Part of a small language model's weights.
Training: 286M tokens, 9492 steps.
Each number is 128 + 24 x the weight over the matrix's rms, rounded and kept within 0 to 255. Layers, rows and columns count from 0. Numbers have three digits each.

# layer 5 attention query, 384x384, rms 0.0755, rows 129-235, columns 320-383
139124104140155109090123113140131146130127136131129110127130135119109143120127107133145096154137141117163133134127152148140115134142121096125111145138115141105093114139116153135152132145114127
116156162137120101119129106125109133087074107123125126107163157141134105163130124123156132136091154147149138081168154122116146130125162122095096113163127143129087147096139110118139124183131091
125136133094129111141146163111135161156129095075150138157124142141149159145138122127086082105130124097146140094129129128099126158156152133094139114128129127121123093103133143091090174070103131
150143164129128089130119174158150114155095138170143143158113142137120179130109113132140133101111124150112135143150162173161119144123159137108093117139144149122071134087165122088145138154118122
105171126110132114120143132095138131115122132132135129114105115116123142129124179170113134127131112110165135126112163124143124129138130132163137095140114153142130143154135087144144132057078113
074125155133152148132110134155110130139168078143133163195105154148117102119136131158121110151127134088133154144095122124147171118155117103115122144119120132132135102151113110159119169086153161
122104139174119080117146193131151144157129179125104130101108129112110124106129119137121133120120131119137169099176156121135100114139093141121106167110135123127123137109138138150132105143115155
160137136125126092114120159153108122064096121103148109137103143090122126155108177080156142144134128152132129089130159091174107091113147097157127143133106136072141120150120111135151107124139119
131112134129137118137109130104132141050156145125157135192126143120171083110079114116154101134112108101123133152100102108124125091093166187130130116140140120130151139106117130158108143040097163
150102113108194128136153154126086123118129136143158137140111141145165131125153113165143128116098175098078128129124065111173125164150190130131075148094098133134125103108161120149073155136120114
132158134136104118126108137109203156128139110117138142144141120181115149104091154102129198144130148128153097130157138137141121114148131106101135124139113121146120158124119099124116139094125128
147153097131130158169118092081114110100144087124108091149102118104161133088145109122076142146103135158141156145158119168138155162112123113152136119095135106102113138140100118098131159091156148
131144158149123127132131107109132110126128146144159130158125087154120093105118126100132105154152063133119129130133155113105142140158094130153160125140061124062102128157117104133133111077129193
111149118109119094143114141111133093113173121110149130114108132176104117144123106114125150083113069161132109155117169148135135145140136109139172109105116107125109158149153133105116110159163139
139104114091109115147108092115161149136142115138133098084148125146091102112109127180129164077126120133154171089167171145133149080128101126116142152165109180122128120144114127151128084121150124
142106133118152116136163116104169160142111126140137118097080153128149112138157142173125140147141155153182123128162125154145119134138133157143140148157105135149143117078092139098130156145141166
126136137131100110103110079097137127112089109156145159125131147167117166130151131139158132121113146168108100094161124102138101147146133127169096119125114131116108188097114125155127119130109110
066125121084138166058186125142123115111125150144117134134116121138167120160120100133153131151143131117127120093151103106137099126120092106147142134121116091130132113146069128133088127115099147
120123137120122095136107127087104127146133132157196139143125149090095089141151090116139135133151145113137126125112117140111139136106110163109147131118168109127146093139105125178121110077110151
114145097090141171138133149125126131168109108095152139139163144112093095093127118139149154133080147126114136147134101148142134096124135098137142184116107130140146100139096146165128133164132161
139123153128162112137098095065156106110084114162144093142119105126143098113116142127133122184111144080133120136151145158159124126132111059118114159126112135128119078185137110138099116103046074
088110119155097120130149124134142117078157159127157151118137098158139153131131098153112129134101113122089159139164125094118147097111146144109159145159146126117089183158129101110113148194122133
126126119136121121140099150100142142102131156177133137132144098108120099221123134152121125126101131152132095080150153097111161147121086120093146130098166132133125114140147133116131115171105125
162135128133136119107123121093145144113074088142115101146217107144111126122131063123115086144069152122135135135133145094125170123133155113112155133134140132116133105117128155089110150138108163
141123097148138142121107117117094112111135119132178134143154155160142118104158124174149173139159170169149108141132117159116100131098154096120157134129109082172133121114091114143135086143148162
121131128135125101124052126148119118126125122082120173137172145104174149109123117109113138172123135142110105102135126097123111139183140165099122138117112133131127089131137111150118122126103093
128085122106128091142131148102102098161143098144121106128076125134154104094143110118157116113123146158104142127124109115147107177100137098139096104115158145140111176123162140130134122134143163
119115140108103104115138131144106133126125105136112139112137121115121089193143154119092095146071155078120140146113099112132150144156126153130104083125156090125151116136149135156126107128101111
149103145163142136126100139146142109141157132109129119120180129132150123131125081117119086123123114148159099146156134119175138123124131154131109139122104066119106081105121146141102114102136133
165086120156153134124128120158124115120129157157118129152120119095122133135083125187130093140147114108110141085136093086125159123129125110149170112117119122138158089182123137133103143090133104
111136170114111128122149133150146100106163159117162139115140128102127119128135154123136154147153104119089093133129127130114131112113070105111044104134152137157086152160151128110114116145120106
114138112126147123142107131146136089160113139115115153114155139107085141148115132154152099122136144179143138130158152119155101118148152148140153126140104143187129127131122168139178121132129124
186126116128080142103091152110139124123102101114133113148152106125130158178125102132119161152143137114119088113127101117125125115122148129146071146147121131147142134128123118122129133175122146
161136165114126155171081152116117139106126129133106155173125102138154135161084137098123139158148138127125109119135135186117120146127093154128119144117152162119132123118136139164075147151142169
126127139114124119149106139146114138128102099125096108101122150140114111152151145121120102113092111134162152100142123089116092110124142088120147103170137137102132112114175140154121138120125090
149153131182131137124125128115110124164135171137114168104187105126110141124106148099116125142153134141142133139129110125079124138118121112105156148128130155144135134128158159096099136096118161
113134131107094117145126115154112103123077126162107113120149139114100126138080146126152124117123171169169141113089138133154075116138148096123148128146101160122125135094129151125138109159136142
142128111107119181180156141142111148138129124116108103103094147115143163155132137170149133092095125119168104133137105120162073155078096123173182100155147111139144122161131132139139159158126136
120145118135168134150114134120126100138155163138073172152153143088107126094138106135081139134095123113122112101183122109115151178124157099101125163121125108127081091120102129135145121090143104
080100135153127122112106142117120096105144103117100135137139123141106084094147111122119139140116092118142143105211103133122091103138125081071139107106156092087080113125097098097159118162182122
090114143135111133176142163115165130141118081119130141090142106124126143128133165136180154173133131103156134162097144166173104101129158120152150143129077157110112118120094140142143138152114132
128148143105155147123110136209114123145109103111113126148123143138161124157114078115142096139154146085125098116105137152169116113123125167154105147109108137135130092171161153126147169198120091
118123152152167121125093147134136157152120126147075143134149106077138073123131106168024133110114120105131084124199098167087129182107105117139127144043116118077134130107167138123114144101146132
118155156106110111184106123098162105146126136122137110156107143127094154148138112139114102145105146146122126124105105166157130145119123110183116112092134123165126108126120129145125111188066152
104105101147151101074124111120152139119152092133152163103112123129165123145153133113128140128115141098078092174136166115148148113116154180125078162111159135153112161154122132164123114168138125
124126151095156122090105095113112124195170104152151128131117120113114124131161146138176128152126133120118121165130157119144106185116127115127164108173098132144143138123084116123154160092104128
108172139149118143129104105094149133146124190162114094132134141149102129133149144131117088130148139128122119164124128118094121129120137185126088114115106116114136119059161098144109124081179130
132117115175116110172093132103108136104149142084112157108140107142133110167163132122107103108108142126131173148112173139137124121154143134130108149108148086101122175097114153124142144103089121
151118120124102144149075156102121085146113071095160077141103125124153140150097164132146166107095163134151111103124135132133104143103154135118156149130145130141173133136118115120194119160107127
141170100106160161120116066109169092107145110140125087175128139116132105123078143089126110138152120159124168095132083146146148145122085176146115085094128130122131109158108145130087166149091160
106119104119143142124111171093109111143130143180168084141130154087176094120097164139140102126157139107163106116111147187129088124118174144135143057176081151139097126140082158134108143146151150
152147132116155096157183170124116123127129157177091186121148107152184134190112112143129101153144094122165126079071107133185101116128086127159115136129143177098143151139126142162119117105147140
142120105124077074131130130145104127125105119114136092140113147154115112102157120091155140153133134120160122108113122104189085102183155133153154107088140133116111051104157090110135145133108127
145140130132126161139170134140142113159154153109128087102108108122125125143127111095100094120137144097110111116142134136111111087100137088139158148125147170083111123139110090168132127126118131
103133092109162122109123105131150089126164102115133116135166118162097102106121110142135136120116161179157099085108102148140185153125095127116151126094143137098113123124106122122148164091149109
116140093143084142126088141120135174123115124128087132158111121154117122148119141117096132127116134144118090105127130117124166171163133117159149158139128093125122136124109124167106123126101133
133143158103116136063161166056111148154088180087154118144115128113111125149110151127115106145121098039125164150107114113126118121109109112110145088081081111106097115137129116126079136144093086
135142182100154112130121129099117106113119108143150151125116148095176122103104081133114105126208102118157164121138160138104116138116077105121207106091112140125108129133098157114146101146158155
129141086126116125172135125171156123150112137113128089116090163126142082124128157153141140166128115190177145077124115150141123143142134118124141154133158130136141112141143108162072102116125102
103107163111163130115153109130093132139082102151115104142164142098117107114129121097157096122129107106119148117136131141137156096112109132133129105115151108116114082092146095146104129131130083
147107146129154084125096109135098123107178117134128110112133106151135144118100149155098114121137099118126126140149146121100148121170143125093126142190148147132056129127170145135086123162141123
097119134156125135152133102123128161113095105114126110135109099200097132120134147102116120147151125137099137122141121146117138111122123078122116155117157167157126157145131096112084129157121113
100140159131124183154089145137134121168150112145134126128137119124090136137129150104127098119100135118093138135101133109116098155174113180100114124153104153094101130100152100108122148134120140
130129097134134168130116183092111139144122164127128147115127136094140109147161117142145110089144157164132176150162101131117124167127102142118129121096151129104113115107110125133105124116138128
158136116129161129118129152063114125114143159127113108131159106167147138109127152114134159107114105121153077117112132130163087139099134123123135112103115126172151138182127120152213112115088161
131108123122164179148168155144110166123141126158163107127128137117127107131124109120171111148148124120144158105093088170143120108103174114119125148141129131120108172163091141167116141107090140
158138122161099141174150133119157129131090127138133113140115092108143087115132136133092133108097141109100118159125105091151096106090165125092163124110116156172095125152158131129145141143130112
126134058135151116176124149132136144090083124158112131140134118130155117142114125090136139092129106147136106139149126049159137179146142094110142088114113133134161141151151143143153184145149122
134090119108097153143152148114110160126114152154101148098125110128109144124064128143149166140114118122120084111131124155119165108136131135149102089167109153132096108135148143149144066136160133
037145128138105136100091120104122095128133137144107124138121124118194158092077147149114128130125128094133098120115099088118143147146109116141124085140114122148076107128193131087208141076125164
127078106137115128169111134127117141127094138127133113123139141184129118070125161212133155160119145134136132120163130126157105098102164135169117186141135113161146133138115099153106109141145092
101159146131148115162124175145112103101110148184121113160155180168138134141154140098108105103121134124152154119092157150157136147116152140140143146160153166128130151100135142125112149101087143
101148171119116124171133181111129142127120121134168143127090087107094117178180186171121129090155149163134121122136129128144109125152135204123123077117103150105090119139171101137131126129145118
128117110160136092136158084113132121116155104100147116111087099134141096114128160137162150139086157164127108137137140159118188091143148112138134130115115163168134133128140155122153134131102153
118125111090130145102114124139146144172141099128129094121114119134071090111124117122128124127156134098147127108132162107106121132142098119106122133111167110104171126116103138128120085137100159
138130162141091135134129126124124101107121109138102152163105104096172136117130082144111132102136126085129180104134139123120124110121095114109227129155149102120152165123126134114133125187118115
165157127190124115110131126158133140133122164132120153113099150145138101135099116140143134132140119150113139082112150122114157117166121129159144101110132168111123064098121124175147114084116130
084119082125128135100141120124152148134129125150129087117135134134148161128125100153146109124113179125112139060145115133139132154105135151148126122106133097114153113158111127135108114107115142
170105113146167111114117135133115106111108146133137157129131096133098121123147161105141116158120165120139119154127124143142109125136124124099123131142099163132109121125202107166112112106113146
112130166157069134120131132148131120122135166124144124095130140135087099106139134164117118136100125126120116112148115109100129163140181115131135127146113112105184123098130158106117077110149156
132138106127119163171147120092145121103122150165161112119131174104120106139165126139129121106141160139111169145117124137132116111085118102182178098119132141156115111086101144146148117109077107
151150136139143110153072152114103132155118136141131104109110117127137152138122162098088127122138154128163110183100151126138173115120098141154147131156140120082116086118134119133138149134145119
123129071170142140127101120133108140129124131128134128081080104130136085114124154131131123143140108137149110145134121103120092131142122149117122103153113116162140154083143181131163121134162120
110133101161107120083097102101146126104134099124121181147158124152100157127150152144114140079155125112131165104131118164127157133115128102146128141120149103129119119118134150153079108145172115
133110118153122075102152157123105121150151142103116118093116151119129146102104133128140146121086140140105114152139187147069132122174120130156142157133149134162129176152100113127120086103151127
135132096117132145119103088149120110091140118113110127159096089100128119113125126166117138104129096121115101114150146127096108115140136133149135127125155083153147115110167143138155174105151130
092159082105162151135151101107139118110110141104113076143081153094094153102137160139120115134130137092142131100128142142099113136139113142126113123105186138125121136132140102160147136131167127
124145137134127122140137157131120127084147164153147127172121116123144110116146097127119168094113139102123120121114179121124141128121138113136129105132127093125157111145127112156145098126146130
123140132112133114084117115149137134128122145090106097129130132151104153104099119131143142138153112135145164149084107177155170129134121151101151079126109126135149100135114124105104097172160118
102137116153159131117113109155074132125122108115121103111144127134162106110136111103122155153081113127130143143157125136131078065119151097110124110160108122110135112122122137102147097167123168
107131144120083080167100137094118143145140105113141130137101185125140120154120125147144167130116125101110149161140156139149144167129157135147161111147175153147108111130106106164163143133130098
111154159143134127128126105141113120097146104169095154171143112108084121114126105133076120126131118129117078138114121119154103111144125114113103146081154175102129107122112188111124128141151107
126095127119119134151121165111147101147120092166145096115161145121072127113136110116161179124158124149118127125105170114084120134146081141144100080136151128118138132169129143151109113114105084
154146091123158149109081147082119107125082149102125127151145127150115145125127141145115124131166163118153164116127112114147124118143120118110181129114103097149147139132149140133116097155100164
123169143108127128122170105150150111127122085096114113170170127136125179121129108120115119122101137117159140142116132136097164106103110115144129181110093136110121124142076123089105169141125131
154123157112091121139180135105122122142157124139123086149155142155166104114087094133104121114112167114119117093126152159183148121113095149131168114118112110103109118137143155123076117153077161
135140131097103155107120157150166151105131132133154145138141158129142122111131101116136145142136103134116138073120122130167140100101096099126152132123150115143143106138089105116131151118110135
149163107106136115145098059155115124138084103128098065131132148165159148102120124147140083089125063118078111153144178154124185137181116091136078123148098132138104151136079082128065139102073089
104101097135136129135125186145153144112162136125139133120114140127132134168166121141138118134117106128126130123175126118131135118131157150128113122102176086125147118112066128109134121140136141
126144124114123067121143150145176112129104166099134147129134115128118117137159148138110169109145106120137115112133159149114082152126149107149150143157097126149102149105125133097107109134165132
180062099142107137139167155169138139103141135146127172124162110093142138130111117121138171144170138112136121126126138169144101112123159114134061141153102094112142129123154115092146163087162170
160122140119112142139135122172110117127126104116134120153150121094131136105111143123111114113114110126130136125116094146162154127134145122154115135154129081126115109131149132124113093159100126
126152121125147160159154131152130119097113108118165120122125148178128131117154165161118137121150137139154149118160161169127097082099152152114150135126115142119117087115129134099137104143091156
134122124110140169164125141150125158103125105143129134161107184130150141153109105122175118155114113124131142172132123136132183133121122171127139101117156174080156120150098134145171120110130073
127120131120124144118186128121124103074136124175125149132152118104133101115133142168118127126124159128175100101140117146128072149126143122072122143174105159162130102128191146128116150142121133
134092125143117141117123111168118138185148139152090143145121103128124158072124126157188112112135118128072142138133144102179120128133158151169102149130135146165152124133159149131115119137095113
124162149159106119129126094099130152101096057107130134113137112112104140090136098105098106156129098102166156068101146141136162146130147125107113151145137107133133135150118149125112136145134102
# layer 5 attention key, 384x384, rms 0.0751, rows 129-235, columns 320-383
126118111139122152157156149141092151135108119095140156157158129154108101128156120100131132092103119155130116111117128102142137173136123137106106146111136140131196144126146091104116145153150149
141153123133126114099102140100138124140124104128118162116132117121128134119159120115126156111144083121127155129119109099133164117141149114146147166114129172119122114093128160140104124097116159
150119146133127143100160126107168103132125170131140135072110135137128111105057140114111130115156121126096120133126111101112105104094117069152186131123106138134153145170100137186120133167106111
104164141086091138133101099106077149082135090099095094157158137088136110118185103121143109129097141133149134089103135091138098126141172136150154139121191172122169102127136157158076137079149082
098088116164138108114164175127143128105135128141151123087117108149089106150144136172135147131124049157095141144161115113109171142115143166179093154122123117123106139167119157129113156125135166
140119156119149157126135140117162094148110167120150156110135107101106065116104131110129084153156142108164089097107146136129103117121099094078147123093183111137141126144109131133096114109114116
155096169091128147140118143130118109180117164177170129162118133116133155125058109093131081146139169134133101166077103169119120106097140133102103098139131142098094117140152112167149133161141124
142162153121123135115078112136157147101097135147137107102109153144131137125156086128095127162112124085171139118121174142101123123134107138104137092122118147172130132174146097172123102124091149
151159101117110162105164116121133125104110146134168118116128114142117071128098107142094112181116125118175127161128182120150124099141122122110183107124167129125166131141115149105134125159147149
097111131092118106141132128120116135102148126140121118132082148082156151166117132160156139135112141132148162135126098079151111124122170114147106122135142087127134109127120074124126108141128106
169138145148187138194093151117133135159096158122067151171100114092076181130103140126188111129156111094101108141147152136133074121077134076107077211133089119106183093055114066105112117151098108
118177097147093107156149086111134091117143146110148127095134133156145118096128123150097122087112136110127115068172172125093122162129070136111133114103120076141124120097107142118159148111128097
177120107131157155122102166134156122142091130103089105138087153123151139165125100142139122108149127126142115153110112194145093164086120128150122165131144148123157126090135167144137125218100092
172127162135130133112164110151097137132132133146146110100176101162142118115111098151130106092098106151068133077169182158053142120108121138084188168101147106078143116132065178108127104111118141
118106155111162142136123155182151116120132195169088125156127119116147168103109133139131135107143133123133135132133116089121114143119144161131124084154130156134151120154151124063113086155141141
133133153146115153130063163103105085125091132104130144111148158133071117152161161131120125133158125134128105115109077172101144112140123159134104120147177178158150119097116097138120155128124168
070160121128131122084155101133124156107108096130145114154120149090133120104099094093078120134094149056146131115148121137112158127126062117133124137107155118188134119114112134114075118145075135
146172145112123124154112155149140158151126072139123139146151154126106146117184126162105113160162126157133127142105138148148136143134138142108100117148152152097145167095117107090177102152141090
163095123085139114126157101149152165160124102167115121127128120109147129176077144143081123136100124145088126137108141127124108130117113132145139053119106150078111102113127123143120105148151152
120079117121119130148122096116117121102140096107108102092174179132130142144118111116124148154173114128125170082157130135112159138091109121141079134189121101129139149101127088131126116137133144
110092121120104082085145136161137118156137184177126119148104127134121100113122134154166209097147068125126138144135156137146115123136151105167127133110111125148131140153134110157124109147132150
101129087143129120128155105121098120113123087135159110083156138128093154140134115136125124084161142131122103114092119141117111155141095095158120127079142111130133169111125137113103137117173124
150119133157107106180124151135117119103080069119086123172076096118155106094173121124126132137113132127110099122137089148148148119148119119134124126173106128142139135126114140154129114127150082
155099124111115141121128102133174108119074155138134125107178141098134108124108117115107143130112128139166108155115084117122107116115125134107142118136175154155136120110132159092085127111121137
165121099140123127118141135116142138100131067127141155170102074136111121124121121084095110113099130143101099107133173126091131133089136123128179119143146158098105111130140110149123110139131105
096155123127095148132150061144118134129137109132085104123136179158142105103135139091129149086082180106131127126128111112142104087163108120136124136141079108157117124159142111114121140091167146
114160097138128132124092143130158106062152129074127147139130139145128118111164086105090147115090078106107111177102156125108132156141139167153116099126150121133172137154111127134100121119128093
108110142135107151144129110151064121137147088150122058116117159150113130137100079113101131119131097126107105125144128125149150151178139123137135096156172136095130118149142146066111152085079074
144122130128147145139133122151123112101148113155153157152136184122109115155148143122106131093126144121121150102170149144169119104120118112118123108143083103100169126147148123146133093107085116
125111112118099151113141107145165128091145115152093150144111116126188103110093121112111092100162146119115083135128116165183148152113181134119152154144118165123122132097119127117097135159137115
193117091134173137145140072121167151100109114175141122129148125155127099145124120159113110131116102139169119140136141133145183131156062126152184076131145141166074160145132201103096159104112191
128118165128138120087128114109126108079140119143111112110157106128139132110163144102082120129125126130132131093153120139109135128116135149129139123088118133149112148166121153122130119097175154
091145135094132136137108098125124137116101175132106126101149182137137100103108133113121075131096143135155126134111130117158092116132116127045166119107170084116126108121146133117134141134153107
099144117103082124113110117123125161090124108103122111194142120127091149120163135137154125106125081133163144139121131127103103121135128165156082125145146096111134121100137102098120094123132092
128137138161148134128079117145135144074118150156153129119118123121095119118149110144092087110128103106104138139144134138129171140109102149118097144106141130146113161151092153113107129094148159
146114169102134139137135137118084123102118178129133106114135110102126146116123112122148140091093094096106146161077112124140157137097076131107097103123188104107125159124156139140105124120137150
101138105118123137097112124129115159109107099109124147151142147152126116114168133122141120148119097131150161187150151147119189123155145173116098122143128107124118182099127119106139096118080131
077122136113130138162166125099127133102150147126130131089110094148133142095137114140157128088115122131129131108178144092126198164077103142124073120127131118133116100132100089077139139087147134
155104132120144109159121146153165160184144164141163121102068068132110143177055155123137163088175100095115081162120086134145072097114106119173125170108097100111103109135137088111106098168132167
159112187120123143118132127128137118119115159117085160171090132144106160123086122089112101159129191143112087125155093147132030118096114104155195126099136114123165101127148105114106087172135122
090114107106139169150148098109103150109126127147142160131116157141128147133135141110139110110063150130136143131117104128106168116173126134109078069129128155115122162092158150136111136125111153
120132089121115151096114134125148157100150132153133093139165117129141123081131143125125147076108097160128154180123129128134150096133181158114076091137077173142123153118124123112124145080147086
120134115107097071089137103117112169190145127115114165096070113122158093143130131148145098144138151128137141152086132141176154098137123116131143163136129189134156117129151104161136130157147110
094058130165118101086083118101118130115139124149091132142147095109136088122124152172069175124067106121104112126075106185164101135206156138160117153151123149122093143116092147142111116111088096
113104071100133128153114162099101149117119119160123146086140144091117144189118145167162155140131085135162131170143149139159153118149127061129085123093132153175135157108136131113130121114123135
097121119172131152145114143122097146119133111101134138155108089162151132137150162143100156090139125150099130146151144105109131133100151100105146198128132112130138130118109132134070129112069165
138163102151192104102186100124125112139167194135216105157140120085110086152109151108129116153070102118110107130157134126052126150136122130119141039124080096116121108095149123145128152078134166
146122131117115137094128110115114117137136102111115077109098138108142067173142130139132120123112112091139117105107124151129104112146101137097092137118117141140158154127152170159109171143126120
115153127088159129107093166131141143171131175126121133141137158142150135068121101101125153155109119087141111119151151113107164047136154143089145120155162115158098116174139092126115091140144137
135079167170104100151106110127122145126109141160109111136136128123149146123093165153142164109157067142108139159118155137148103094140134108145163127107158126164103128100113118121145119124139129
124133121126156152129108129131132109099196139125116113088113088138105116117095099092168141159097098089128116131093135156105163106152104129126184077112091106125102114117147164149149180157145151
128106117145138100138132109097143092118133141114133119141087117126132155107109102162112151062178113107108109175120128140105139136148143142149140133099103103096108119125127117119079130167111119
145137139112147135183120072120133115124159119087105120179123116156171146094141108130090103106155153124112152141096138143115108122129104155111099078148090125153142148173117158083099101114165117
088117140125139092084117135137122106133100138126160090102137107072112111100137102108133153145124103138142139109111100119128114111144163141122123119126138154133145112121174109116141142137124125
079142156117107129131132136142093166104126162137130138115138208117142161148170134113131098113131096123164118157120119135110124146144109141128098124118141137153102127141138157114119132127132108
143142159144119109134165144103095141144146076110097152151122133055098127134148133101176095148157159147075140074135115120098068126074149106125101166114132141115152117106116123117063134137109128
109135150156125143141166109120126092165148125114117125111092123136180133099162174140108093101105127113104123149091143141135126138146147121158101115116111128099123185107124164163174143147146108
152118162136122122164166160090140112133109101134116146137104089200133175137151128145127136119148129146116130149162123137114137134114115202132123130148159152138134073129130147129109159127074141
143077136135136142114108141123138129122128090156099090152093110136141180139121107117129125130127129105110120147110108156126131140163160135098158094117126138135146127115153147086126128130146145
145079100097182105126104161138168134110125163138117126140096111111129103120116128148141121144121131125116172126149132082172098108144132101142098142144130108110084143109130084109115091106153102
113138151120105107150140113112088163108133101155130122152127113142134154132126103107185114187145128118105122115134145114183131144134118127136106162123121156112128129140145128103164101156178138
138132110190166110122123106088137091107131129114105113110154112114129072115127122138135091110113138130143137130127094139091114133110096120136141112114173131115069131139108125144138134092141147
118127130158137086142125125130093146114137122138134103116122087170114162126096151123165131125118148132132121127140081105131142096074149143137085170113126086086136129095175121167129067163114133
157118138073147092158123152089164133103137138149122107105190087110124156108118128143071102108142151116119093124150169117114104115137114101103106118126139104124115100176117133184089116116123143
121094113116079129093142154130133148184145130119156163113106147105121131141140173163122133117162129140084151200132122165145070149198171135148156113141126091096097131114103114148137146146132123
094138138122146120151134165110131105100139127135141119166126068129144146142144123135147103165106104119136134135135124135112140109157138139142113115128128144098122136106116152120157110138143154
147109152104133090108152120116122124150124153130159127135138155154126074147109118187135099138150117030151176084131137134125130107124150099159122075140058118131117121107120085126096122116122083
111147135130100148133086125095116117143127094155098125097104171111140114134139125114107147150154157148067147099126109115128176142087117116093094149140130167134112163126096132120110132138114113
078120163111149113119135109110136163145143093103129122127108078159108170102127163129175164140155149079105128129136137081105105138150146107162126169101133075154141072098126141081160126138120136
133174128133126125183119146107119152098126151135139180094155140140172130116144141118150145077150101129089112148113168148107089114122107136146119099144122131113102160098093179219131156111161122
142133115128101091131105122132158132139155121087125140110095154111090137101124147098116108124152118113131149106121119125134142182123119127102116089126135158153116069124153136114167152162151119
171129120107101109162086155122113107125129103117140158125109107111109157141159103116124143064135096109131119111142129159116128153138145136122077114136114132112155095110132144138149076116102133
150101165173162129098130148109142123085147110135120131092120126145180154181176157109076163133170110147138097153112166120123166138140109138101116089128183146102138178132117167103124133157105150
179141114145153179133121157127114124131139121129141134130171116110128165146135120113152122114106114099114102108114095133131093121122122104138131113162095087130078155133130136124171117167163123
092118137154157149133109117117121119174126152084165147111122170156107129140158159132091143140147146100149145110149071137121126132123122164117139104202130158157132104121135114103158121131123134
177154181124114136135159123118132122139123127133144121133084118170135127110116134146126119074157094139152130119126183067139165159077108153153140144115133105148139133130120124079111093120125129
114111105106099091108149130149112157102152145149152138150132172101124131141140120135112106137143129098117122179117098104132135159163110156098122186091097125130134111109114144121129133120125101
138108133146155127152138138111116111147147110148096104164134110100109139147120155116158129090154112142154092162099108128131097149125098121130142130099120144151110131161144103124154116157142116
128091115123133126082120146127114143156124131129131082177130133126149153155137146127197110113104131117072162137114096127121095114093138106145074148094091147112138127148117090134126113107102110
139091128119106106117048101180127101122133120111083148130123108110105112120114116110127135075175103135150116144140126174112094130183142134120179120149146117102147132166135094107144162082123170
119095112136102082116153126121142114099127100104131150122129127161144136090174135120094126114107120098114108095128136135180095122105163116145157113104143111129120119134113120147156098123134124
130123088084118112131077123110150156140123148119106140117106149130119163121147107149098139110082137086120141106104108119129135144081075172117093094110093118106121118096087117124119151143172147
132129146112164126109124168082135131099140130105140135147121138120132112123092127103143151147120089124085149169092121165132111160129134140110121156124096127173121120146096125144129156169147121
152090183143104127142149143126134105143085149170079134102089129132109138129081148125201121113160103119103135169082138086155078113149139088122182180127145104167146153090151174123109089119126088
171138112117143124124083115135140201148111138116115168125123124124094145100147160154131118137131131151144132145123139128147117099101081169122095163174084142123140133148122090121123109095167121
155165169114150103165104145120158122137136126119101098100112136095166108175151101087186127107124178103158143175108165120147157150170149125095085126126169141112089183170133102118108118144097140
124159133133156095137137124098115104133104168128132157172112142141138128101133116127076113119117180140088149124109116137123154121127110096083141089154172092142139142164127100147106090131086078
123205108137086174131117086167149128144109102101142116124133108136128096111159134133100121127122103123158168095124167147213173139122111155095109126158140143088129130121165065138160133126113173
122126124127104126165096179101088148143121134105096138151141103108143131110208115118156121122127101156107162114119120094126091142145134149138145156112114195157124143116084129085153120093119127
137072129120103092121151108106149124145105160108162155138105134154166120138126192147161088088162169118098165106147115128123144072141129134121063133123096170184092144117117112119159106163092151
082113157127137145106107169149093153120101150132104073142143110143097146104155081133130153162159109163157147112139128112139146163124137135105130162122091138148140136134128162128128122108147129
130089115140103115150127100087132123133118155184123119084121097149140113127113135106096125121152143136145140175138096149079175145155210158126100125121086147120148148131125149157058079071144116
137132122119201085140141100120127166107145149122122122118085148122136111050121166130155124182143109157123138100142106121162112121114112142127151154141127087163122114158160110150141087088159067
160104062126110162159134123084105152105147116073144108119121126085121108109151142097092173124138111105096142110083139114126176150128152144173092111137094162091114136128133116112150113075135090
160061167119136085146159101116095102125154112129110152094133108079091131125108099126150126080154114143149123097125105103144138115125071106179139154147170171129133102108188099137120080061122151
127084112094126096149136104107126162130137135136128101108124126117138134106119154102153146108150122117163140133164129121118123109114147113128123177135143135135163133116116123122097085136129074
128105135140155136175149143139115110136137115136148150141186115149115130104148132098089153119143125126146125085119119136119158117153142127127117127106115139144139103142213128140148170115110188
063149094126154080147161106092145074134144152117123135141139107100079097138080113140072115129086130136189161128140166108117125113092107122095147146142138096130126163118132160094143137102143136
153153178053121152124183124125130073101144071137141143157132121162115132118090148159093137112101142138138112135110104126089078127109081114102168115137148152162133132137094149145108127083115136
128084139106159136136151101145119121166130118092115132147152140156178140100124129156101127126117125123113119088129164111116104115135140137160110139114134196158165107179151121124129127108156112
145103109108146115098139135128077133173135140174147112130122127134129124098096136144131157171095131129116127151123129145144105115149120093154194110095120101100155116156155116157133097161077081
120159130094157121138130150138093182132121151166144113172138145105125138137137124121108103089136096140130146145153103135109145126144127107138128134112163101138121134142134119109147143128108122
111141103160125086128126159201106088101137132136133153117129170139126128072160148117113066122124134128157116085118091103078116122132115136124118062152135118131126121115129107132118158102125139
094157102117098142144135178126166102149129154165137106093110102147093143172134128121132132091128100173166128092136124126158174125152139130152138155181159147105143141113115133099152123119090163
144084160142126076139133121144140156131084142132160127143129156112118150164180159171141140118157140116118138119140126129154108111123152115122117164146108126147132106133135096114106158100140110
092132135095170094129185119096138132141109136126095120127179095119108123147143146131138085125101135083123123153146109130125119119123140138162060127149132159113170093125134114130098109114126123
122141104108129175117127109180116129126131136163144127181148148133146126084135171139157162099161079136133124136125133124092103117131095149119114139129184148152067082117112133159092190144151151